From a checkpoint of a small transformer trained on Wikipedia: tied embeddings, attention and MLP in parallel.
Each number is 128 + 32 x the weight over its row's rms, rounded and kept within 0 to 255. Layers, rows and columns count from 0. Numbers have three digits each. The size before them is the row's rms in percent of the matrix's.

# layer 18 MLP down, 96x384, rms 0.0553, rows 87-95, columns 192-383
116:133151174115179141070142140165123161140126144091144170122111120051106169147212141113182113099086097179175152103085163145147113108211112112130151125120118100119092043108155128190087193184127135144115130064110128121173140152162068162135145127097094148129106151154069154110124099092127118136102132161124099154105114211132158126073104137149132133175137149139105084136161078139159084078140115094142140090117155148136147112088124150117157125116113125088130177139169175104185111146171119067165110052200120095162125145138096150142178154144160132100122175178132144154145128229151183124
093:139096116179135187190146136135194108098075098123156126115151089176197139139134104082126111071073106181090104182083127059130144094138094131136095133113128119137115130105142145126162105127098129121170139143113140169134094110117125182179072144135200143069080130158088174169094108123130095152161152156118139131120095141093112070169161084165159146094143144160155119147191096120113095155184151119105135118098061171133109126145102075147101097134142113156094148083153108211113093106119183122181110098146152085101095144113111207131105131157117146081099155134173140098122086137187130071
095:142145136118123110168146141094150123112137102153155121096150146092088116082135128104134161112123126160159125089110129122130146164137215156100124130129080149191140056107089159149122162129150185172088141188120138171147068150145112148179144120149077073115087150167094188103077136148079123086115185138092068162123176114100160153143158169155102168147161151146110095136114126170138100200129152147135148118152121170154141151129078122141111147129116093112122127138136112077114111135096098133147151117122151130105120227129072071147052075154132109114092110130124157111119142071109167178
091:133108055076136114174142176146131062130145134151167135133148150116082111130093154091105084087128154107102073077063129122110090117101093121121126150201137100131119157156165150100127130126160107178164124106106076144099165044117116145143164132144126153137155142147146123093034113156144078122107162130081140046108146144075152108134123119133156119105120167067096109099172112126085087066109137111143149102100142072099140181127101096142125156137089127186111119129137097080104147090131143140086067087141149204148125121172131187091107093156187094145158148089100126114070115122111122068
102:122135122180139174169236106131147189122173123119136124117078220068164167118094159146115143117106075132154134124152120141194135130141084092128131124158110083103130044108120096127070159131177144155127100068128093120082133142101109073130155116135123108098145119160162061189149143117170099150170057181163094145158087180106138108137119099104141113136158162134097153141120102155148099099125154118126107075163092167078162160162104123148155144129140128143135156097120103169165138116107141148145116112127094123121162139164114143143145149093096142101164116152181156136134188105128174110
097:129145104139161186117200069101130134182156141109131104099141133082103119197131143125145095102161081122077065116106120078115096148163097082162122132175142130113089127120154124139165139159188172122115146104162190079079125182103128109128098150096080143068164116180121153130147141082122144113140094105115124119150075134170105167105116154085112119077100145104131108162099116111133150146158147082093174086138135105090156142111147152133148127151128151127087060100118175051153163073133200108094208106122200125131145109109160146171042152105082137146116049158160145078119154131119122122
094:103151160109131145141121117082053118121155156140096186173123115108153160102137096136108197089149075182177147107072156113107154187146103132099131087103110182091204181137104139120097140123092173166189125103093160164138102110178100136133112129129131214134150151094119123089138078134140112119135080106163115146161063119134125157104142146139155139124107114087146095127142175152178169049137091104134104145167124090154178136173088091149130119098140100151082164092121117115124095096107140099127130182165102114110127110150112094126169110132075114082162113146112161058138149114136114088
088:122112103128157085142154147073181109134130187180050107187156100120092135077139081121161122142136116113093128132139168122142143136060168089081144152159134145154125162149114074093062176076122122142174106113118128133091140133172142172140130164049128153132153118169108126175124137116152158120098152154115063103118118154080123136122062150123100112145122179083181155029090099106126153185105130142066120133132053159136150125091153167093132126152114105123128174079136126107098129207127183120129155079109141185094152030110147176140160135124091128095173147114104110148138150172125149188
102:172110104130107136159119191094139168075154158155179156161174183135144165127158138094149204115141164136079105138123091136132116166086069140121086142119128135154129145147180106199212087142086151158151091105069104134106127132109118079147197129105132131128119092119118092180129120161115086117174122126098098100111058059090094099095124122143131122145087136130146128145135125116198161093162101109136157093109116125108140091118136128169165178134102122133155174184111121053099111097130142085178101164147166159121125155203132114142145085097155165114066198111129120146176164133148137142